From a checkpoint of a small transformer trained on Wikipedia.
Size: 22 layers, 14.8M parameters.
Architecture: LayerNorm before each block, biases, tied embeddings, normalized queries and keys.
Each number is 500 + 50 x the weight over its row's rms, rounded and kept within 0 to 999. Layers, rows and columns count from 0. Numbers have three digits each. The size before them is the row's rms in percent of the matrix's.

# layer 3 MLP down (transposed), 896x224, rms 0.27, rows 815-877, columns 0-111
089:458434484455495430418383487561515529492541521527513602567498589404524560502466571512546494485489404436495524551452473535434507650506510646428528550545542461505492487362434561599521530474438503557487523495471493514635500492526522544485446445500552496480565524461511462521463466532536520501386455562432497542565519505424412426480601555545
104:520558438471482467555454496441420519425476542590504429506474502505518449489523544412573515481608579514605499470524541410535421514513448433487523575473604524532498476464427483460559544420550468483533489561534501515515499549470444503566576482519518504491458426472499450530518510604446529425363568604532535555483574511499471400493415428594
122:440530515390516507493479550537489483511560415552451472391527544518480486483520575476506497500534526482547496499482512489406461442516559567496477506492529509449532462495416481673420526438537545529505440568461505417518552504557540502468478542500408563495458549482469446432545374391531446593516529454407500506530512483668532463442579545439
092:394479581494561432445454469453500559485465597452479520493504559543525495458575415476442515540469571539538490480470561533523529497638528509493410444489548492503497440520551583461467521461558528512522580482466567579451481631546472552541509530448462555459546466489451486600550488573506514475579528518485416440579530429572405455532533503437
089:513490475551531455426450586518500466378485543521475490476463524525428528512421554490582470376472489519468471517434505531571496425500521490462540483385550400558551559560512531446469460452520517496532472480574521472475542407481469399504529524547559352474520444440568410463503484485460469606498470451525457478535567510489468553481535505472
096:520521434543543604535562414479442534562456492504558487511439508551532467544719478505490482496560513499560538494470536516512491506492553481496455512470502426488529501454550416647515539509486421533524488437542463582544530460502509490478545476493534485487505430523446592509475503520507554541557483414492571547528473414484575531511512495514
094:484523470431467498489461624411553443485536496438530449492504569463547435493524491487557408423521503561466499541483522484517451607483533467583496513488522501447459479520489428424473496599585531509569473484467523573503522492511451502520435631479514477551537462494490480510479416453538549462475443472499503554431492535470543517544508505455
101:419547506485513410510496529503490506635449531518476501520544449436573518563558417491461457555506508505323561583568441478457561580505485498447508590477464571458428472381431470526430447532492483509444469412533483513509440584481483392532516464475591506499518603520463608583460411506472534486543452501614535534507506497493528531489500572537
086:359527485501542555514473582373499525519585442532559517480552563459522540423588627490488484521511477588556459533476522631542487545445546483448553472522445420471574507514566469427516524506547437506482515464519550582498515537534545495526455525467540487490529527563411427559583501595510574487402529470515564512450516488486534518565479473528
098:425494514467549533514448436468533560482481455521418575449398541489424445507558413465550497499530513489426505572548424486402423581417561551533540498482495450456500502507488618546585485492529512430497358531531498423487505425498495460507576509523495504512535464480418464569477504457535576520596505398561545579500541481465501423556409452429
113:563457501616515478479522477598575528477356481446521453433450539585520467572479480473486452506570481633443418465514457562498548478483443577515494548405418407487495570570533472530522480446519368552540549495560563493517517497467467498519476563517585456400566504489549590449522515408453480526525460580564599485555520484543513463509475561489
097:530446452411470538491469612515542512490525517491422429505502583464516494499562583581476473514531468515475490463534482500568482445485481487514506555535454482464511652559482480570504456484520481479504498509429515521578432433537460526525554472568415483548503462525471453446454380439500528489450630515488560467506549533511512534434556543455
098:459493557506476457551559495430578507502402422502440441515579383380456468541475480486568388504526498454603520416431445571544497436476427522499542533508500468528483512491471566473451499622507498504458543495537568542514519491537476482489489484446582468455532525516513529473559525601446563473494422431441575478590440550547534528514442499573
097:599484447429470500600480414527492544582516500483464530566610517484412536591544543448560602494464497483507466552484409433489429553583522531534522474493578532530406497506494489465542458410625512461445515457378466453495511596543440479494505513460539593448528526542469499409509616505525492475494539477495556495575450454572387478472546575545
112:530441480601470425510568490546405524414403499400519567459517555445505507452502530470436555537517601528474462500451514406687437485525409535545465530585541516486438475573514498633605479493466569458470533492510475503453585483490434501570500576497521586497427519455551383540438548547505523544508551561465461474609443543574444526447525503546
099:440572452493487529519549497430515579528530532587535468411443482537497493519521481496529549603488547491454504425460517549448499525521455569423528344524542469398498525537515480479443459397484460548553535547505547432482417554535464529486521501534487444586499472470498400646531545441483548452565379615476469481492482547495509465459551491435
111:443500383522410550476540489519583498496515504540441517457466499415523452434430580458466522507523398489526500457490559545545544471390486427455479568490499566458581544427516460425379445461565471410467485468531486458482440435469403467486511455496467454576535442398514485496524517392393521425532556460450468467575464536584506583509443521588
112:466590573438550513516495462439549550404575463593575433444511514538435500450503544565559561473458453474561541460535514562525548437573508618473521564444544541491446488533450503534479451395484492550536567510505544549574439469490521496412478380528568475578520487514520499583376492521456538433477470510565443494479527517525522515515492511499
085:436515444404532531498446432520590575489514539582496422512469476519448574570445445538401456454551468505564354495525496483495474528427500487498496449427419491496409447498523555441521489577504574473401498596432490477447443410497433403611520472467570467380515510451584412471410487506468555513510451488501513566569475467419476466501485377474
094:649510491484508462490552575500566541326596514475505464509496475483456450533473594552497526490565535519547536533627504510523484514514431530464471479497449514516496513463502533563523416450492488569490427495520560517492526486542472515554538497456551537473546526508519474522560483552498569384471514567449470413573420527513414450512471353460
113:509483515520558476430554458492547545570560441519511501542468592438432500514567493511559505440534532452489479480491472534492550579571569485453550505493447445631553497409607585593534386556453490506571601531522459390528456538486562446507516620538517454428560405562484481461514497421598517605485517560421481507431522504560584496455445496460
103:550429572404467518426513413435482510585532604502474495507450444546541531479507584512487526442540545537488539488518555407482476402470497484484568498494379491448384542476529500481519536613573496530390606503486626458529535469544509509493496475523403594571537479502554477433490478481576592429462554534508479504525492474523522589455523483517
092:495446494532555474480513525465427539465600457418482478525488530527503580463416488440486394556501496470480510395459425476484490553523393491473449544423498470501440501497556469446569494456501548630545455418535476517568409487402504566493554546461525517446527503517485595544416480549507436485527499442510571549479573448496468538551535488521
087:550451522531527484438437476510417483401494467481476491466630529583577381502475496460523536455471482450487577512491610429512462519550484482457463506462455440522533446554439409495434544466449552475548585500505474568595471530501460486410483555589514431544504504529407471487501520519510487516554501448431453467397501490499488512523507506563
103:497522570482493510517449554568508532511634544518483495572420505477493596531507444464535490513417513533552497467402486470520439599509486472540481419519447458474411604529501514507485402458542500471554528532476489440588499475508484470537603524529466558459495427514521538546502499502452495509478488476435423423496426468518487474459426413473
114:427541505465443537505427491554483483518482492451538565494556502546465487584479499558486500541438540481515519545453380477442520491388485552502523495418604538597407469545498472459495528377454536512579578535562463517479482602488497393456540574454587451590500437482550434505487482565496536542599527509528503529517421440618519407509489590437
092:562468507473503525418508608559489459449471405522442436449477449547525550507505483541562464542413384527509430558460521434502515564556497578514492511440428561476441502574532520364515459532445597501517501464479543435549491531546532524523451530515500453563524485474434465512522544343442596551525483515359551453572542443612577577447479474487
091:592501467470507393541504498547480553420603435585485437532479562448482450450500572468487506522424507451535441497582529490518432555538581428431465455483464429514438431559383527493457376507505531520484444550524456551550503518547561501524529470555578459549453546474449549475433534476508549449490492427452518493511545471412452493583503523485
107:550502584480478446488437555499496523495434409550556594542437368475567466466462568540517569497517510550494492496529448520554471585524452461524516501537481454502520525508469561594516499613552529418447562517379523504531425533512424511533617503558551513562509497538494535405539483477539498558436499503484420497478499455462487547508572511460
094:489526511560561485530595504515512455537544479479557477517560535547503507575508501504435489458540524473550525522548434533493536481428528410498567485519484505508517440522535517591574459472553442488526474478507563485433495561525502452642508448444516553462439497616477521531505498490519439603488425482504459547625538521452570541453461535467
105:535491535372476544451538525450481487444400589502516522547490627525526446442512584541567545468557527566492546582488527420526384568577456477539415517552550495461425553481454538463465461491507540422560477405456483547490503559469421531436556532530468545473489555509535547486510551528504451553602447619466455508491517426601545545439410505542
101:457542478572543453543425521450543429589452479437566528481464557494531483470465481499542446630432521530526557518486525529616499485492477391475576527506559463515514565469558504495493463477475497492510493518474581488545530546641571556503457458455512494469536507475534478363506496432482611489472454500561524476591560518518371499473454448532
109:578528478577460538501457482487525489571527507467446501483551363512626498466488511566432443476543557522568494492452495527546457544484505476556508426502466507431491515487511500465536531492544513428506569540420470498531585584577529472504480496472531537487536472466509456544561587455478427609595552488613499497523567595508501397490563469507
098:516451537466614521525483464517482502463472472525492370590551578469476463483549545535594466465465568551462445495529480478548424579486435537564492500460546447468490424586542631481450503438554575529516435565562552463525547565454467479465480560543553510458533507458567429556514454511486472447523480516421412512511532540478449507460431446519
097:450504445506501558436590472557544423533542492464500467503534500482506443515488535580483419492401438507516543493529524580532376429453468479462486577548465568535493433482453560522538463483503475453513433464489524456557428491457498533559463494568555583503597499555566445500582437555607409483557559501455408498444573438522534487459520466477
104:465474456468559521476533527521506498550574481503507465541447538486447475474550537451513479481526467435374462489538450546520630464525569577518535456439500545592456462397458425534500525441520584463534448572547538583526533569546472401509398444531573558399348491435525531538464459549475468504443455544531455483468488529573539575476387592473
113:526512589522501441511490420559548564483437477559520434412458496502452427637529503438572435515497567556545472448475477487546502459495430456453523510440435529623460470555524523493525440436525473460429585451575482464438394485476442489463468509496488517528520586530516431590481537513428466523456486527460555465459480507534628414473474452511
114:356511475469516457532499541517497558507430454626423500475479509472464483451480434558448507499508405524449569566514521535486521528624546534453434519542489482481590500459432495583521494567490526496466574537578491484503460515522527565401409472522491506445554571507520488550478367580538555518468506470554539524429507465415549514495447409514
103:474500511576506452474485489477579429500461514542540408487472524435546481505488476570460539571432550451484454377501453516494414524531557549559560561414536460436513482441494560482546419526554474374514441555425603445530528585397482504512511488449479557545465479528483536590450465619479395529491494572523467554498460488506490530524549490515
100:437560529489475518532527569489419500530428431426620430550547523507524586545468479521442485524490557518563481548529398461571542521502578488539479461476397498490490493454552466533446551607544421539538512539499447477559477494449461612463488489419483450454557503472537520467403458552470513500482421475509544448545598502504436473484527450494
095:542538460434517510543543386486452455583428509510501490483544478537483539537421577564511565442474441567492514471481421597424491572523473529595414513492567500544505479502502437520467591503497580525548472575478526567556566467482473498522459507525561468476525438481548374477447532542512513439621519414516483534534479535468499514489538448400
105:494517625620547499503443486547544401426438542538409611495563402579470573482488507508485319504513499467445552505509403523575527492404554414532550594540497503497522560526449532483457520522374517525483499476539486486536474548446472575482592431486453428583581613433539435425513558514497418449565428482581463563518517467466484577558536472482
125:467426594583568434506445504578460484479650535484573479480552443470586497477412514498501459495483523437521519462545467423512421451540489463465535515535521525470393431496500380626436501444507542517523536607598469505478473519540541509442565488544438526526561538545548398580468496476443509494553471509554549459504446467425589403563564440526
105:472460454505517463521514483448465476453502482515503410486427433490499458517586501554526504445609506481485509477522474500424558462608445504457534570567425524372533411452559522447442545507599528532494457436495413434609555523487488576456544385429559459402487557482480453423443585442456560602469539492556431490555570524565579549510512534482
095:475476499517510466529532514489479529549473519481495471526491516462470541492522498537491430488518529506548388405584572509610476447539576551509549548457402464538444570560470455459560450580601581435487444453572515573464444484510537452426534478473572621459426504534528534588569496527590526548476495552535528600459539458447535549521491432511
094:547481571497464498478515422514454527394474540536553476474471457382558479487470497494449496490503452512434487548453472550475479471437459506473468511501585559434551424447467480558465480498368431477531498473506537520471493455566519482435482495575504463522429576556585543535467491557480509545512415455547580538425516557440561467461494479436
086:509545466488562401554534616504391526575448446469574508510513524486483524473475399417502559457465553544497515464580525468453497436486515455542489447438497415527560542481564469521494457553495490434485477536475498630445439503420490598558411514479553471432460581444572535437646488451459618536517443455506585513532443467499628489537477492483
120:488503505532467404519519510495499544502530500536501520526540428553505410523568480511524576521449480564447592584504498458590532563454496483519479447463593508535452393493396550492418448402420530559479500623512429536503398515387492515498452525519374450455502529403523464541494536460493535599429450447495419469509503517503489459510492563513
101:460483503416536399485526519519408523545487488565492432448424493462551488488494461527502499520507427586539515521557560479506531487538488445517499582515572564379507492504449509488531516568527607525573587527527495518450532515479518460428595536469455476450441602563574498565533482534447477532509412489530516547562525513501534508452503574534
086:473540496505541519451467491417469532468427489575421506537482515567459453498536560458506585671469412481501541432498521488512571475434495578530562424483446548547488514556489569509546499452520395459514436437550582566509397484439482516489506512473528496497397541621528487565467549468430481466407492591495488530429475548515504433558427505382
092:445537469468485467531596492499500501408477466454508555465482493463532487611410471522580483430483461539493528504567500571534470487501542520518495539588524450537419415501541475480482508475498439477571510537464441509482495644458518500517514538590518439470521530472544541450498590568490488552543466596428454509563544494521526547618560489483
092:454461460487506490616553501508471532496505598539502419497518577586572476445490428493516580517486594589423482558509460455467425563543456481525579443489550460629546495599590540553514502527474515500505577524468507540521454442603525440379530494485518482520577536496525536530471479479528495512525491479537519417468485506561492415565453607565
083:452460505412420435542479471404435517482584500505523511465549634578433474382467494533435559499519509414427561464508500548509491514504584572566426443574486512496482584452546476468440522405478456405547503442481543497434522527578546523520493490507434444523485480530409493457542491540485545522493507484570497502531437457515440426481465487441
104:446412561501511446571411529440492449468489519542536540532516382514527538569474413462528473509514558511527473462540452445438516505420484512569471452504466521534517447562547488522517564467555509483523492495524542505499566484537504482516520474456565441518543616487589523516576477593609603514363560470522517453545570481462435531410590560487
091:470536546506563468542479455468498478516509435484464528606477539538440510608504396496636490486485525444525504523505475521577586499430623471583530501590411500565438494528493481548544473468487472492567460535476499530483624453475525443595549465521601513522546636505523494546307431553601497529464493465487398432541494459556515550533528466437
093:425425562517481615511495512544487554500433528551510501501434496451555443475517575500425571504502505503439441500465375492515455543571550496540492483519417539563457469573563459524515454497514440460516463464459558470373504494588511531486464472489517492447573510509502509413485516524422482460518457466435493610552484526460547451422555522523
089:536433427524486531518517498426458492481526539403482566490569515483508494393538521409518558532535528425481494521434620492498439495532505554567468467576519485486458522489532471420471470545441484485491523539427558509520473483597534548465498455439593563497493491533429498482535557420396438561459474549518437428556580553527436467513555425489
099:464505523529405503521399529517484543565527498599510542403432502508426525464509499566527538559413647585443445504505483466519439508401520616493461443491544500594440421522482575408513452565595475474493367489437493568550508499479489419517530510499487464484576460442516509518415489528459545423469480555495460481441539513491566551561425523511
118:506573413476494545493490564517500442446450449455467517546456551482483563555541539500553493488481468443473451541459473428555484481480523514472454502490417516457455480510490412500528460526592460475500521488578475482430581429569512473567431533481508540501429536521568584464445464441495535554454474590459563471498529539475548540617505569591
087:438537495512430538517483498450485539472467468548376506507538527599490525501559520482498413542455599493583525495509516495578580463534442533498620475430462547538539575501470562517512430469430520522553478463422487571586536520468407504513495497471507516536389556407465484414568482500510484424473524534508475430391528489455617482488483595488
089:484454440475448473454435485531444422472511543556387476535473539499477508515551519511520464605499375549460514572576454501521427456498481436515468449527450508494540433535538624444488486594457555482446527541595509479574380514485423550479505524627416472456480533483536526502543568460509573471431499602507582568479564448561504444516467564472
114:475433492448502471510501506500487493449585454619465537430608519601494498427419490515401593491502519459554592553391498535518542570567468467507433594548492601468468411449462525437567544443501504501482564527550470452466569466467558533418464548545579367507521522503372460479468474451471552579530398415580395558523501417468454493471485451389
097:429536400474536590534601541506622463516542487399545405493458520498500457437487424510471490500463492521542498461378572529553489502506435509472476473569457580393563455516491526406461504549425567489493439476542524402497536506542535519562480475577469405448510576552512554441421596533504418542604461493449434574466477525485590440405489549376
# layer 3 MLP up, 896x224, rms 0.281, rows 816-877, columns 0-111
112:437590445446556473520479510469552425537506595561549477425546534531383477534537484418446512458493536386507536458469490453495496560403466390489511567546546500464521479491432482482566540355583493613508479563502450561453478552527449488679493534524473456482449491432464475527591521493541475457483621541597470520500565422508498432617439535536
113:473562504448542430572514409417452459520559418502409460416488536463472477520591533496510453518456508493577559566367602551471489539496481525443539445461583481569567609480462499495590540469509456483504483578518440489520551515484490517507483533529492439439506384511603477485567441524520484570483570503460412482423547485470539536503569584545
098:418448500513485423492503413387512625468495490565534450532475506557471474494569421493395520527439528523539451487397490479474454444503540496545438517509526491540443486481522558451442474506508537478503571522397476578418494562468529635540499515547494552395490552532449507517486511461469434512511541575531552438568512437471547440493553465523
092:493584543473491495505495497479480539436498532511438445454559575596563578567560565477483429469549500532501429492530487550560546546515439480484398513490496489523641532505462585446522540513525542463520509542439552581561561445441502523471495491440475478504598503506446486527521467481405526483568528423484411525529540417464580556552442457536
098:453542418562535547489407517596567483568501471515578576462484442487500591474544473525463512480542477469523406541535425445456538512471463441499428515515479527461591527497505499519513532543442468522504537546510386598479483427423467443466479401594417490415489438589579609531522545550475644433482496444440532485532562472522636466543455437539
097:512551376530382417531441504530520484481548403494420437474547587446546496498511492463493438475521511526477556488539565489469463557483427494566441477619598560426513534493444445396498548554502482495544532518458490522507434511497497480555498624556579520466623455480447501464494426518484515528557549435483447486522473576557637493597497525431
105:484519403545505504459493469543546473483501527389432459593462443549589478511484522432485513548580597424448521518449444575507479548561476429516394486506586521401482463406533466440512519441490556512530410405477476521449458435477469468479422502510519571556562467457520507449513534505478482356511471455483417468532555478496494523454492425519
096:540481578444493549621465505514513457478450543531528519453515544577543453496513510467569507410493523511493451470446443425518466412489477536520591435478556545530471439501557493553539534512430430440482549451542430444479533421474446438491433444475634495424483462502487467506547519569416515422537445520485533516467503554397471481563556475460
102:489573573500474495476438475512395579489453494452462579348450551519604663448444524585541537582545543491498464465521526417490457528589509452527521534451469490496464549524542595513515573562541523483513461554559432519447611497490407510476475562625543527552562470495496480503466534516429658466515613471463546577517437452443450483432443496538
109:474496411423518458495487459518554413492494506535542570455487507508418421495538510542512475505449408526503527455509419488440562460509436522465494469492489468554604565497572440482561537499509446480418567479525503498550443543476576540527505589478468425490488463524533584553502533428481441511539505492488579549427476551593488486487547531437
101:560472489411558540455470508555466609472504568536421449516454586478555425554519498488474433472553483471545492457500408532565524480493554462519516536575508502518497630506436516596518515409565524451465498547428429449464533462469446480562506533552429563535503403529531421454399499392535414494517604557536487535449515465482540510509449485589
105:537455488477496548501540522544505547656476525491481483499553512472513389496448431511579421502516456486529545564448469441507514479569496507449446498526464452496448454545499481471456434472487426530456437451476487585548429487497532503523504555468467406430517513569505502456586464465463559490414434481411582562479504523512391569545513489497
094:605489478466438518602499441467488493558580457527506427524600496509474510579514589464529570484421480503527509516477429489524476530461597474420500446492502488518483526533449405534547458417536552509502410431488456559450452436581459559556392426460453575419568518431517494420512551423531455397499559449557469488560545453597422517555518535525
104:516442448582503500533483436508495498436390582429547506441489463557533558466540423517446535515386493523439514537516493359595460459508500481456476451523508457424433496556531433471462553563394589491493468438464549508463523497456424458482577494499445592504504510531521565568506569443530536541552511521584441373576512559515407488461552464513
099:478572488518529449453471492407550383497559449467450528495512536412532481471525425561501467481503590535474472454527448507390446483498533580465412404467539490472564521427486490479394489473432461524421546542626483473477445453580551528546473461576434499497434496428531581573496535542443528452567447592527520460479511509494428503457502435495
103:561452440547388506530571451473548547582506577499547469476555497490550403416390601454455520576498471497523499519443515488631457519560573458438561515477415513522583469477497469530511587567519525479511469479517494505473489528420416408469449490573465526520569413502462470482542512488477482511575547466511489548443482520533514544615462509530
109:603498532528505477588455543556449411503523513568567471460477531471499488490516446517564496501467497429467546483512524581514596466463431549515585519476419504373474419497534596463485427471555392517432476428513573542554496417458472491385558440554533531448508511507435545458401465530461566444589483449457368511469472525523536529527514535636
082:506580492451501458567516517467542534500499475558491438525546560471445498488496408542476419539474578476528459463483535525526421529443535466546493472469468547504405533464533483440473490520387488558376495516418397503484425507525500490553475436395498428384484456511428585492545516519428546419436456504574525551557463548368436485520517470575
099:505446498438368553541505494559489497551479506519501490492457476487480508500480496503446556526472493502478502527499513471523489520583460587508490496495447580493503455455429447630552474479464434520566519458468476453517542510475444583418608493491548496430493479488423469503494456530523506500477463546496581426353403557492468543555475568600
110:457446514446528484553517465483435462523567489466526455545539528461461488599610477454511452535410519445532577366493443468417634382478566532518443572535533487575565484473501530452518482429457425485489492480518462465515474520487491443417571507611582486491484517483557538507504535435554572576454514492488456523453533461601533445423492478566
096:594468541460455521481489411453492527557492588488512467442504417539580562473497551551441556497566496582475462447502490402605559519547509506513512456496380483491527508377483527480465543494600485518512583475461670438509551543526486538532467397487471536444570578550631439482541435429541473428423522572496531497515565515447553492438589420512
093:540528493510476500587470511489541510528599550438426533571507424533489544533396490583520533478446520538494495468473584461485438482455422549387536401524393484517401499544534484521498500493581478548427548472582488473505463511550438506500445437525445531472438563509476509506488434527467574467529614528427503442497482506552453357556567537518
085:435521446566553475498458513549504528478494539542469487397529443505561475436514488444570508470558528444528451522565449467485491488583472463514524525426497519519526536513444425482463597566552550533505508503505421482611411480513488539446581524466517443442639470392411520429571473475514459491610538581453437476503505531441477551607491505529
107:492451491584488602475558434478422465626503534441480495537540490552497438526489512502478519451441466500509435569478442480497445614385570536499475507523430408501531448482540525473522412590405457487463511475478531535465574520540524604442585481419474497416446546448566564515524505490516535566588518423572483434479522493469535427533549469424
107:517557434451586455539497582505461580466542534440415476417424463424504566507428549525545462486494546508541505489509564495381504535389444560511556488471610477490505477493445437391484512502479459481570539530486532520490484520568527446507468483523535408538515588508525420577473478500464495425449557460419464558403484456500485557480533547505
095:481519456500511451412535554527411449492486556449409457508602449495529473586529445556475397451474501441447478501535488438470472497505516623574513495531474512476524504498632512411557553456480524580487498550464517501518410518479476442574423555496618539601569505514512477455478532376396495555555372479435563477501420485488477468427598491531
091:509462521477589555412529477505505538515527577520454463522515444569480596489448460486508457419443395542478535494464551555466569467524465484514516489544585484505554471534532493450513561450437585484427575432558527475446396570532515532515468524442448503508629434538514494484514490491538498545555490498568489469495435443537532435464549514450
099:488492461616523498459434508421416512476414512459427486447523498538627575449424589521547553433537488451461507495536490518449486547486528550492503515507435558476553524490460544566484573523556514507483513566448446554556522533424550475526459393478538456494512542479606466397542491420550539429469541502572542505498525417445544570570438475495
094:556496505475524646477533496547503536435529569455487444548413394439502461535446392475490422524482517523410405462499488527521529425570495470443496547549398504530559534562509477579466448560464542522439462564557559433445548463516519513538536485556622450461539538463498490542590548436461581606521529514573526459542601462530520553532515537462
106:548431486482500598577424480559520389488450498499484513448417528582492524544533463583609572507487532478553461506538405498565528487452446442553461557518456527510496485569541492474409462504496544473476458594435427481424478382489516458492405527503543499644472587509484403516468509582500574451511494430480470437558489437616521521445511427531
101:420530430552494446534457485578470566537501613483515509531564496482495488591493486535492502406455363515522453470495578454488548404511499505556551509589554453481520598511481503504487601561524564510542510525400497538574521559518519530493475544453493395483429451603524422469601535497481479606461476540414510504581511468492499484447478471525
097:580587440605421461559417515464519412609524474400541472436562456508486472505588504557434507448507492484462489464452613593517488474544518511501498423525479434502493626634534526545480510442534441514561561515431567552538677498550469507448549488495529491544501513564518473444527544462547421559465475483553484518485530594496443487585550459511
096:553472499507587469572428408631479408493556469530504426544584511413517514537510485463536477460578473504510497444576560460462584553375426471514519443536472377497532496522505512365479538564472522524507456422551541519575418510505481491476508602478484495535562437567535553510505537503523503606572497478540417529481510588511479537482340507443
094:540585588511494520485458456503453467438399540482467506500529469462440515492501447436497496594567484427436492524462448565507573473479593471555554489566413507493470524533554454453416526499531469534527411522560488388442493427505447547436438528576518563446431455532499426519481501553562537495583519475556542457588435497418514503566472522523
097:516457521504540472570516375474500499510578557602520526486463485461512481528539456445463488576527381525453549394607468531562665475463516492472563472546506536508463466351445505492474434511556486516375448522507562607477533524470425475565423479494548469474465463457547536575454483516514471516526500577563432476477515471561546588524472586504
108:496559553499452498522364520566517478459498502518541481506441496513487484529490459489445482564545581533527464498463427516493505452546489440475525455557414459539458556553424463481489439453503435430450539520475438449523363539451424513438497535453497496532544551512557441577556417440442485595532486494518570450495522509533501480522519379532
111:349492524479490443523413508452538437413466381488480602468517456445487470463472508533524521532499546490451454481402499529490525432529507475665613499585614503472406457587449426527473494442481502544472452500495494552467543515452480511396516438514557591534494428489410447531465459489565481517514422508463452460477517584518484432521582526520
099:496543455552429490551483483508431549536653573510545463521530494467536520507511483436431377383553469548459576471501499512384595498541589591533400539583474499527547491355509590356478488477498543505513526475458498535563445495533507545506583440555455540510578472485521453548589510438570539478495512442442524489474416549560557504496456498462
095:434564557489545501549491621582433512578367471525521426513578508435574550545458468585492518504529565478519439503486440477509599536514559505520573473514462539498509609526514460526529504548577441538509430522512522521451455468571481552404565514532536450472505497576546512473471482474459456482491468499536578477613581506499441499554540475510
093:460535380557447503488545464455429533579495545500532443390623526492584501529537513498504452413458452518572531466382435594548561448493482434457435511581485548556381473527527524503461539459652562466544545489553496520540477561467439431492456499495500420519520450551523477501591445488548567613566556469439530505367497497428471453472411519531
109:434420509566498455518490464520457563549554520445604498542413502442541485542505533514479473500478437545560402612524576533507562514550491540560472394536489534485598427512570514413481445547538529484477533481488493498529545478538385582448578523542521492495569536451455541501401603532511459495447471544539492556484514514509486504448478461433
120:451443537546486470506468470532452493504677592554521466454510499469615442464439481550490479448520546464528487515565529418474467412523441493422529521472498515466469489481515426547454564458584477460522511567574461548505525461541510462485582461492450524507535471586514493558466475445528470501580408522512476413511512444435610372538554484516
107:460584371586583520580421441418540455438585532530529427366419518457493447423521437549500508507542574439495471459500526520495527448517457518558489458515513449485542415547486575494523429451471491567458574459455590503474540436470518526480506461570534466405485474561456495464584478386431454532573529435438449569429562542483512484528538482487
093:473514556423490546554537528436436588530482498433477549516562512440549469486490483455575387452442539567597509429452548521558492518515565508515524466469518488492525478532494492555515516620531624501565558513560588463490486523473471393432424470460473421501462578470531450524528563534454412454500409472541531486491351499473516473419552451522
096:478603405563481493486497450562535518543480509461467541490472456512556510494534518424480451441508507386478530454619415501444450516522614462450529519462461517480510533495500456470509570495535585600408534488539459523430485521535494475580517472548513454476635515505486503463413526519448495590597503587457417579482528506545521451610481453473
085:552445554480502503529503525581511514492478475476607449466532520517590544493418467424486504461491460553545531499541541422493499450430467442457445525515535567473469487472608509586537520438495539464543555480492427493436525441440508429506454541513569473503552460482568524441498515444471479498559409453449532447490444505524583541533432468555
113:420461462552501485474487370428429447613538560485558461525539557512494493507547485475534464520444533553563507436426523579461580482427552444421444515476479455469487457608483575481512421412433512543494412550497525479486458496543479512481393610500530489588522557558488508502546510481537485555453561462506486467410489507527458480473429485466
101:449525463475577445470502519509384529452470417537536512513435495549541437456562478501472455450448473501500453458528424507560422514613457530427446477562540512355493522487459494476558541502440581585508594427591437546525515568431488459443562551503529433495503542533434555529470569481463410578560559485506495438497534513555460454513549429515
107:468506571460492538539513564575517508506545496498526434516495528477527508475487440497469476318523546549496525537470485428458436559524485446467505514423535505445471477450457441490494526571504552501484617568501452468490559555533500517566565440490365482511509528464442422428521455496529424480486498480476497434557507405535424507397512501449
089:436519492482482508514570558450421472526497501476549472434539504449533482523540413550476497535483480566545565506503520517474406556519502502471538409477496425570474498558558489518545497546528500426560591495421530504486518597517572481539430430579562464448571532480549486365539626506488415561430515477399532551471549422610567433561387432514
097:435595540487459455512555572498568477511380474432491471459469409552527512552443558560550477529494512476466464451599556427483521608484483443443547420492469524437484583458533480523495505534475428509447500583515438534463507514468492550572516459467458448471568540430507509439469558519463516468509520543477609525546440474535553489559516425558
087:406579436542466510502543511518505510545505507503449528465423557493463522496462474402526501542491579492473568561451466405512456435438435546563485505497469499527450418582511552536504510464599570514485438550528494524495434447464543594549521427482466478421562499428615478557546552530477468401556434530480486474434521555477423418575431522429
098:477470485422482476497407594376445446530582582453471458448480482554452498515477491583532548467472435480480434548484477440559489522467351556481507500460429520514520531470449547439493676469504478518498435458462450608489590542519563467503544427466448509415480545556573532419569451466536477500426477469539520508493584510545518498477481461521
099:532469481574489484595577475518528588524401589492634552479480544526475501382511437532545495468486542522519427565558488560550529397520441522478482510457517521540598393479473450502441565637455555499467479500521516446576555570532548482478495458538404507478567534423479499489417482514492512505519475557470609466467390502469467458484455507538
095:454437461417520521610429482390482549555477502605445416483510531364535506512504466553411540446517477545465486517539490482584595550569518500394585553533383500511507456503515495499513370500508469492457456524450493423424375548479527536503485488449520539455543511516490428458592506436543451542517558610468594480425557472556503505456490491588
099:447450481510488515546495578497468560536471508457421472516437565482560500534375516435508494439505468500474524413427474437491463580555530486493460449374446474449507443492428626516527426499462522504456480572490485465513525538459510459513472591455489456437515503407517518563479544537511497422556541513513498510387488450549387415583466486522
098:526474450580471567498510548458539497529546491476523447530600530552476589399561464460604429546496466454561519525509517504547514444479570435567432419544539464513498591570526490568490567414535512476422482543519590459490490519536434420459507536516517507529511502564476519485466529458485427535491514546485475472510541556510554443532531543556
114:569456437485459478507533452399441507558459467520481430579507564544505557433504472466551557468548524548440443585458458509499410492548452499437446504513441599518529496460455533584548473576518478550427550632491536439566520492510459543498464488530504612533511470490508549507408489510503466565417557610496524498396531386450537478494429386471
085:498473528500527443606488439495436521562478520572571529551476461567450487424507483500522502439554595558527441430534490474481598470470542481560487485522512525596522517510474591412457529560494574560524497509450455487539595524488411489486528491447478488461523544590506389456543515507545532449554584495535532508392479573465483583551533437545
094:554565519573524525493527465557470406570506469536615441515438506500403522527589498539531472475534519495435526518478517511532502460462476493553495389533544481585503491550528512434498449506441493503510496537528454414544366480441485477460423472512567403384467464458531495419556486470452575521424483590429601497469504549519487484499560504512
109:525447461534578481545463557522473501450499493556554440455466549561525580523644566462516503512531391531495508462558508507448501483433484499435509522494570564528529546495521546405387391515487472449545543479430432496536503516462454539486543451624455432450498373490502508497554467550534516512591424412518500536488481485544524401492411536411
097:460527501450420452571536516523500475588499513466592511549534554499484425467491446536499418469584498581526481569436507546495467500472480531513485468567443562501504544528414432526540482572525464457606500486474537550512536417452488644546499364563585551558492515394555472475384423442460561459456563550411543514566485453562537484550526474456